config.toml
n_layer = 8
d_model = 192
n_head = 2
n_kv_head = 2
head_dim = 96
d_mlp = 768
vocab_size = 512
activation = "squared_relu"
norm = "rmsnorm"
norm_place = "pre"
norm_eps = 1e-06
positions = "rope"
rope_base = 482000.0
rope_fraction = 1.0
qk_norm = true
attn_scale = 0.154
bias = "all"
tie_embeddings = false
parallel_block = false
extras = ["some layers without attention", "local attention windows", "capped logits"]
init = "uniform"
init_std_qkv = 0.053
init_std_o = 0.0
init_std_up = 0.053
init_std_down = 0.0
optimizer = "adamw"
lr = 0.0037
beta1 = 0.95
beta2 = 0.95
weight_decay = 0.11
lr_head = 0.00717
grad_clip = 1.0
warmup_steps = 346
schedule = "wsd"
decay_fraction = 1.0
decay_shape = "linear"
final_lr_fraction = 0.0
batch_tokens = 32768
seq_len = 512
doc_mask = true
train_tokens = 133400000
steps = 4072
dataset = "wikipedia_en"
Each number is 128 + 24 x the weight over its row's rms, rounded and kept within 0 to 255. Layers, rows and columns count from 0. Numbers have three digits each. The size before them is the row's rms in percent of the matrix's.

# layer 5 MLP down (transposed), 768x192, rms 0.111, rows 327-343, columns 0-191
101:118144143178094090071118109104128094135113134140118160113154124121131117126138136135095145154139112116143124130107101132143110149135132125117155122156135151131140150128133145168106112111095178131125114082178134100112157142108084113092195154139116129100120153117119129091102134126165121109109163123118111129115168122130127121155157130122112091109122145158152138116119139154151116127120157163118155148127162157116167169093137156128115042138127109118098189106108108102138104143132134146157106185096107152190125138121133126110177112125143167106138120117119111113152070109153150118
106:153118176148144154138117122124144176131131121205144114116172149147177147140156120091118161114083113134147156085165118139134138084129123069115189152121142169144142150107103129149135131130155105121126101118119164093152122105096116135112116115091132180182108115092152144096130126150121162116126107141145118076093138144112140111124099146109094153138153121130151128155119083143145139121116081107139116142143104080140116124104125125096130116134118114142124127115116130102111104098157154121144164091128125117126129086143145123139093161065120143075156145118128124115138148092119117144
107:133109150125131089076126124182159126148181143113127167136117162113144137075185142132139155149140088120126094098129119152142082130142121097063130084115150168133109158094123136153123132116120104147142141151176081121183129117136111136131155117138098068152131139120101112147090127156137129109099113124117133169099089071130133111111129134124103154122110093139122122112131110123143122142122118170087112158095112141142148128120111141091122090147120092161102119117142110149107164132146141076114085162112096152117140150139118154145101151127079141118107144140110126132127122120154128100
099:121095106103133113153163102136108121125137141119094122118119147110085157116088141186088107126150141164170150136121147133125140066153088121124165151127090109137148142129081100093144157133099206124133117118141112109148105100077107151148139133139091121100102135143107126135132091108168134132181134128141079096153097126148088082126096172153130130143143146128138148124148124109144135087107129113140139096131153123138105121197145150117102131108141120124116153135124159149147114154148105135179148103129079145136147117086165106128115107120130082134137123143127128141146147160106122143
092:129117071126149127126117121126177170140144144175133156136109106114116111130112115174107115153117107117108131138128123133117139107117091142142132112140147137134129059147148130125101136123100114108126125158108127138135102100130120119163130096134160136140153119133109127151129156229115089151112118079164121109125125136108139135116130127144107148093122145152176158109145079118131138125140163124111120128107098044145144108147145118146091124107117133123116162149115131117109110130123116092143155090128116193130135129149112103185066081129139109135116176106076127095148155104141125126
106:185163127105113093145130176149110152131098115131133156104144089116109147151119126127130167122125149123176098131170107123078111114131169133117113101092129170106140115131107132174094118141134127126092156124134178127150117148123114120101128153078130109138141135140130157096142157128072123114106076108131100107124120174153113141134122081136172090128112154117159115156146160126123134151153130125141164140194108157157141095122145131101140136128128103075112101139140121154142116129138156166126124157130111071133101144134130140086097122079118128092137141116144182119130137127135077121
091:130121112134116131110133141128127115091119167158129143110130142152103079133145167161118120110127153129168134155100141137101107102151068126087119105134100125044187133131095103133127127118122093134137136132132162101125135161095122133126143151128113123105131132102085144089130127092111153107090128167118133107103133146119171110114112134144128102109139108166113121105116125137143100141088108153152168128132158120102122222090128121138125090161149094118111157104101133137143130183155131116143125131113113131143116160106130160132154102103160138197119142136131117147067103132120157128
098:114109114121145170111134109128089116101175120110126117129138119155153115124138113140180114102088136094121122135152146123183113101100143116108087114119105150125130126161127151161164111134167116145110114113102101142108117091135128121111131134089137130129136141098124124131102149159125153166138143183114196094143125092137172136105195140173144154134121088091116103118104149158111078108156145140106116142143120107071125129131147167173111136160120126140131128128154140131088108121123097112144080086109152153115156108147111123136120081122167136156107112107130080100102150094099120128
106:125111126139123135113148127129153120128126129092125120135142130111131182097105160151140117160139144133135203133141112118132146101083115128164098116145079114165139110121114088131098141162102128148154134106105192146120091124132162134120179093118126138140105113148170104126174120183127097100105124162105192120159086122091113143113148152147155135107147174114150161143123142125158118128108126145115138123132120133107122112158139140128123166107098117165123130139092137080133131148084133158139148076133145126133153103186175130084122159119167103132133125128116139121067135136136137137
104:175093102141110138128114088156108137148155164075159147141120131094164126098116173145137103119143121135152156107191137121151092110098140145164142062168148130094122126137135147103099109153118117123157136151161120141097131114073150117190114153104155128106128101079130137186088101157111089127150122145133120116068121130118133099163141079173114109115134115125144135160142140130152171113125139129109139123143151130124151150123135115127094102188107126136170110134108112111111097112150123140148120124141161104140116108124141136137106170101166126119115143126135133144127118076127125116
110:149109123136081148138142105141134132143134122106168151163147150128112123107146143137102108139095111081114091141076117102146132145149143092138115134165165139109181173098173155154124152154103141138120121139129104130142141185112127148140134075145089117116144124138143143142128125108122112137156140124137100153112147137120110118131174093093153109146100129134095121138108120152134167189128134116130149131124143139133089139126114139143076114142150142144181120143166137108147158129126101120115081157159152078119062099177130088169142148087110105132107166127172132135130105152092107137
102:121101089134112130155122101129151138106117147146152114100148154168147128127140110165095076099122117141177093150092104133142125121125102140144149082119158152142096110140063100109165109082154122090154110121120148133117136134145100118155146098128095132137174131100109138124149116172086105113157126098140137144097147124159151110112142147144096146160109138129141144151161143077131134144120164142140125117149140133160118132137158142151119105100081138207134136133194116121172134121153122104121134092169174135101129113110145088126104134151113146136085155129096084125121133131124148114
091:111103132145125149130140138125145136149119150111159111138107148109160121162159128151089124130095146119139138149158130117141126168132144119113103099131106122142172155135148141125093130157104115179131129139151106159113112140104116173140102109162123118124133121078126119130108119189122141149125111113114145118154154146055063092109129138174106117083105127151139126128126130094080162135127137158117163132121167131156130143071155158167146080105185097127167140133114122121128107183183157101114099117118124108163146145131135124131128131120152107119151157084145115127111136109125062112
105:115103123119092174181148094159082106121144124125128162119144170148094168122141122120114137157127115150120134143153099105103118126127122126149133175132101102130067131086137105118133101127120159088155097157094150099139117117103104108127184163117141129139130150109100120116072105093087141141142145125133076115111125154152150128162141119130144150111075119117146173133192141137149132108080128146136150081108124117141105161116142156124145141145119156163137164137140118174113150119133145153092088123090126106130129144124124091133151082120115161122133162127098115081099138118110143109
116:106120140125115136184091149140094165117140121147161128121177116142136133124149118111125121122126089162105119128112158124133129128161156091101179121177118131131121146106137163103113104178117101156113104187100128135146151129080140133128156134103121087120143111099153120077072081098084174143115126149115139142133157101148153141147131150092139150136139095109139090082131124111093140113100130159084168131114178109160128119112125114150099112124121113136144134131128107167090128104159098100114112100104119106122108101114110162132136136080131128157125163158153178142141110113137151120
098:128106099148083131142141114143146099139127165118107111117085105145078117114124119121113111097108143119170136130145150151184132131111152138143127112158065126080128116138150101100119136142091134187131146141099132082136116110153095120070136139110119123130123120122127146141150088131103116149086121095122092109114110147160120115128126134129123084129144121112127144162117147150109177113096114098108111132122158158142074140097160132113147194087133080081123151151121105156122122134169097161124153103127133155135131113149072114098123096100129103121124074102125160159135108151138132131
089:118142128121109111153157158137146104152164092072085156109132136112118150140102137140141091123112116116125107155154132153163172123126107144122098093130103106079166104102162106119092139150127089123104149142115112120133137164122117161146097100139125094136136101141121115152155120109055111138140071103109115165153137117114150146085100113131166125145099116117113113109125105110089130117160125115176121093112153143138118145118124147139140120136151106107103134142128134159169124122119156131174136132119099123118162129104097163109186157121192112170110091163152087158110151132121091105
# layer 5 MLP up, 768x192, rms 0.122, rows 328-344, columns 0-191
106:142079112071108155159128122086086128128127066118119114133121178129086117100135124148129087106122126101127100121145112182116195191118102119137145145146137111153144120112137124132136181135135132126107161106140098095122132102162117114139083165147134118145130064126154122091138129140120099116102101141082164132149139055137137127130130093080101151135130127122130159137099106130150110123116138122094091119140138120114121063140139128128117121132157127139151135130121126133109140128144115160132130112130124128100142138053139069157132136122135146119083129103140164130162122134118126144
112:104148107134129130128115124131135164114167115104159130128156150120139084131148149119121131124147096082155125116143085101130107145072136132134113119128155133167129133160112133131149159095120111096123109102115112117145168117122143113151148108136124111171144091151105089150124206130112147173107124178121146162132162125160084123134184116055131162126150119128139094072118114118129132137155144153144117113104118130173130151095143115104106127159157108106099086133162101145094093094111137127134094161114088109088113154147154073117153128131100132123156140133124101109124103116149106121
096:134111120119139129155161154097151158133101136087117118179094104133119114144134153101118164169182094135179125121158127111111119136159118106136133131131131120172113169125128130174138138153125118148138169118129129147169121169153166136134107124146117161147146138163168123136128128113122088175113163143156102119133153104147124184106108080112126110092152124112117101122115092083142140146147146107107118138143113097123118166169120122117059159113124115115096130122118103142103096130126161108098124143137081135135095106113137160154144063122143156085094081135133103132165134158134109130
096:168098137130144123128114134111131184094155128122172139118153107109140125105165096115126110135143117147110121119159126123055131121103069104086121105111168150126088133172114104133140154174106113162125114130141048112136131148124133143121113094107150118120099114110151126101130158153128157123119094104135132118170156121122121097135142132101161144117100172128140139103144113135151123136158175193123138147077100112137130144161145090116166126101084086136122111136143107097112123130129100140101159125116106117106144150132123100149121108142108159095137119113122154107150051144110111116
103:114137116124119140135067159126117129121122093129176090116132130127103131109133133155124158105083135088125114155141126137113096136151085142120065160139132149141137178103084129157120157123137072124119140145107146080137083102131124167104084113124131122144132126112121156104125138086127157152112085168143153124137160082149124154174151103120145150107118139137121108120129132108127121137174119127115136117144129118144125123180102064143105166092119149125106127131118131096134126102130152184171162137129159144116091092108161137086128121123132118099126057139153142121136177122141111132
085:152128128128081086136072122115106153121118140137167119120156153084129057182122133119135100098121140077129143168117135120089112175084127115132139151125133122133094152184104114151137165158112131164140127154157140095136135157147097145187157120134150125152126132156119121133142142112129153144134134142093136138124148139117120135135142122153149174122106140162151098091155105114126130096126126170140120126123101149161117149108104071131118146085127132137119118111102158131098207126121149097120153167122121125144099148121133112060172100131117120103112152142124120142118111121126106089
104:126125055152113134123137164128147151101133123173131122124151152120124121147141142091153103091111128125129132115126082122118079121105111136101108165158127155119076175134113168149138128147142167100140121147151164095104156153116137118143099095147130136156129138114145083131127136094110120155113160127155133131146109073160088145154112111132087125144138144126113137131147146150098147151146119088106127156142115111166137156147141109100099154110122140120082134102120110131121133127085115140152112158074074123078132112166183141149119152117133173086115127153150139109157116148180101100
104:119113157121085109141159113104111155129123117120108130113158137105126125181116136148128095114142125146143120127101096118095121117157144147103130174168216106126085152119117098152088141158111126081187143132142104113106114089131109160121132131150095160188159107118146109182113084110177116118079127150123115103135131077148118131148150137133127136144161134125129155159109098095112145130151155111125160117122134129144127170134156092103114139116110120122142127104120091134125119076112134100128130145133101111088127119132110092161127143118123149118137053157152144162125137138140094126
108:140153096127161137148138168126125147122107134097174119159145116141117123134111118119152087143114108159150104120123122164079102164093107150162093150138175142183103168132109121172131115174145143131141157183108145094121130148094109139176119131148131122158118094115120135146137121126114099142129083140156144138123154133119115135117160087145134124151156146124159157175172151141114109072156147163113141134123090160090152126137137125106074143140162147117121114151121087108100136101109143121132109174123106138073106095092134096132127135133114136100126146118151153169131114155145114081
110:147101075131145146180114132080144130101137120149109109137160121085130124115132138125139127141145123169144112168132114115097106106094112118114140145144203126129104139149089111140126132146120128108135172137103134113151117121139150114155055141167128178189137140128178109181147127083126138107147135115100140145113144100141144132092117118139139191146119181147102139125082115098112159144161167119145100134154141160154111125133146109124131116130099091090135126133113101123114129077114101142153128145105092125120144097102161128126170100152149165112159128135130133145138148158115152107
107:145106074085105152121079147101153157130148139097142154133134157137107108155134176092099146139145115084153132149149102156133109128139094169142126152153137121137143138144128138133137154141133144172130113106143106084142167112153120130120130127131098145166141165096149160140123126126151105166130130120128119111102116118154076104081124131120087098122158162146086131153140108170163101151119130131126123139116121101160133137131120100101080170112104098052112113098112114148121125107130121165099095107094111102072097114144123097157162123162080127105133143123119111169118115152123126103
087:116124144144086131137116129161107148100111139107150111116151155102110134126159135132134106106142129069123167174085124168102140171143096112123129101118128156111142191149134135137136124151112095106121178120141102124110136146144156176132106114114133118145125104135139137190122109137168084132105143145120098184153136095119098104093105113095112141165123141173184127160111166062125124133145103101131118133097147113110119125135146115156151114149133125099156087156111144119099146112147137159178120156114150090142143123083174107110125150123138122121117098094140134128130152140092130089
103:104084125075100109141139193148137193139111157119143159144131118141104123130106164141138104100113159107120084131148126124126156110075130115115133112110118128146110171164126122204152105125121135119128120150144124078123114129095124125128119127114136145159111123116114115153124143109094130126080077134100155148118124144158116108162100120143114104172150135121133116122107146139157123140180129155149146124161084134115109142132117117109101147144093137157123100142134125146123161100125084150105109152117090121070099154114108125107152096113144162143118090096137128137102103142053143087
118:099132097120148117155066130103150167120089131145099074106191117128134085125156131119081131110125140127136102108108110147116131178139125147090127125138115148140068152122106114159123128105112128128104141104122128147111175121120126135146110139108086143143156147109100129118126119099132136151131140134128131168183188121125135139109140123132121126151104137101130119094114156118126133136129140172193123153092111155111103136108129129201083122096114151140092106091074090103070105093138123104179105135092117160095135131128156148120110144142112112128124094127149131127123118147140120136
096:138130094156084107121123163116120119103072149118097133155114116133099124088153137095103097162116110140127115145126145143127128131138083128122108161086139082112113150134140099131159120184069135089113118127171157126089154117153203149118114106133133112149143149124118149121080118115163069136094134123116146118133122091133113171149112096111102135181147172151133122106134127101120132104141115112114138179143132097143124134146154120098131143149135115114130137120125128168162100114134134155097167149080093150120131131130104132092150131108120160152096104157144149190137096146117120119
089:104141120122155153155148114110120134152129112136118109195122131144163096135136194133135109152139152122155125124122147158129172183108133167101132134143149124083150133137155132127145165117058131149132188150139194090150112126145147146151109112101132137139081109160138097160153137070133122109099104117084124154121105135128101123127152136086168163158166152144125130131115171105107124140146121132144131113088113121127072127137141115157100157126129122091111111103117124142131153124133115123116123130106083143083151107142142128076131104108153126134126142118119152127082103113168088128
092:141115127087117112124114144131076182105114147133133091161119159131065138158134125076149083101118150142130141146152136166131126158156164087093135153122138139157128105145093109150117118154101137111168133088149138082135158134109130104096131122121111180112120121157163058108101116090139133137076123138115170118130125084113097102112118129128106137134149118160134099197148142125135165112139142139103151119117105085116136100176102112098100112134118137140134103120139133158099150123129133157163110140119123155125139137119108118119118145120152110148152140119133159093128109176072106116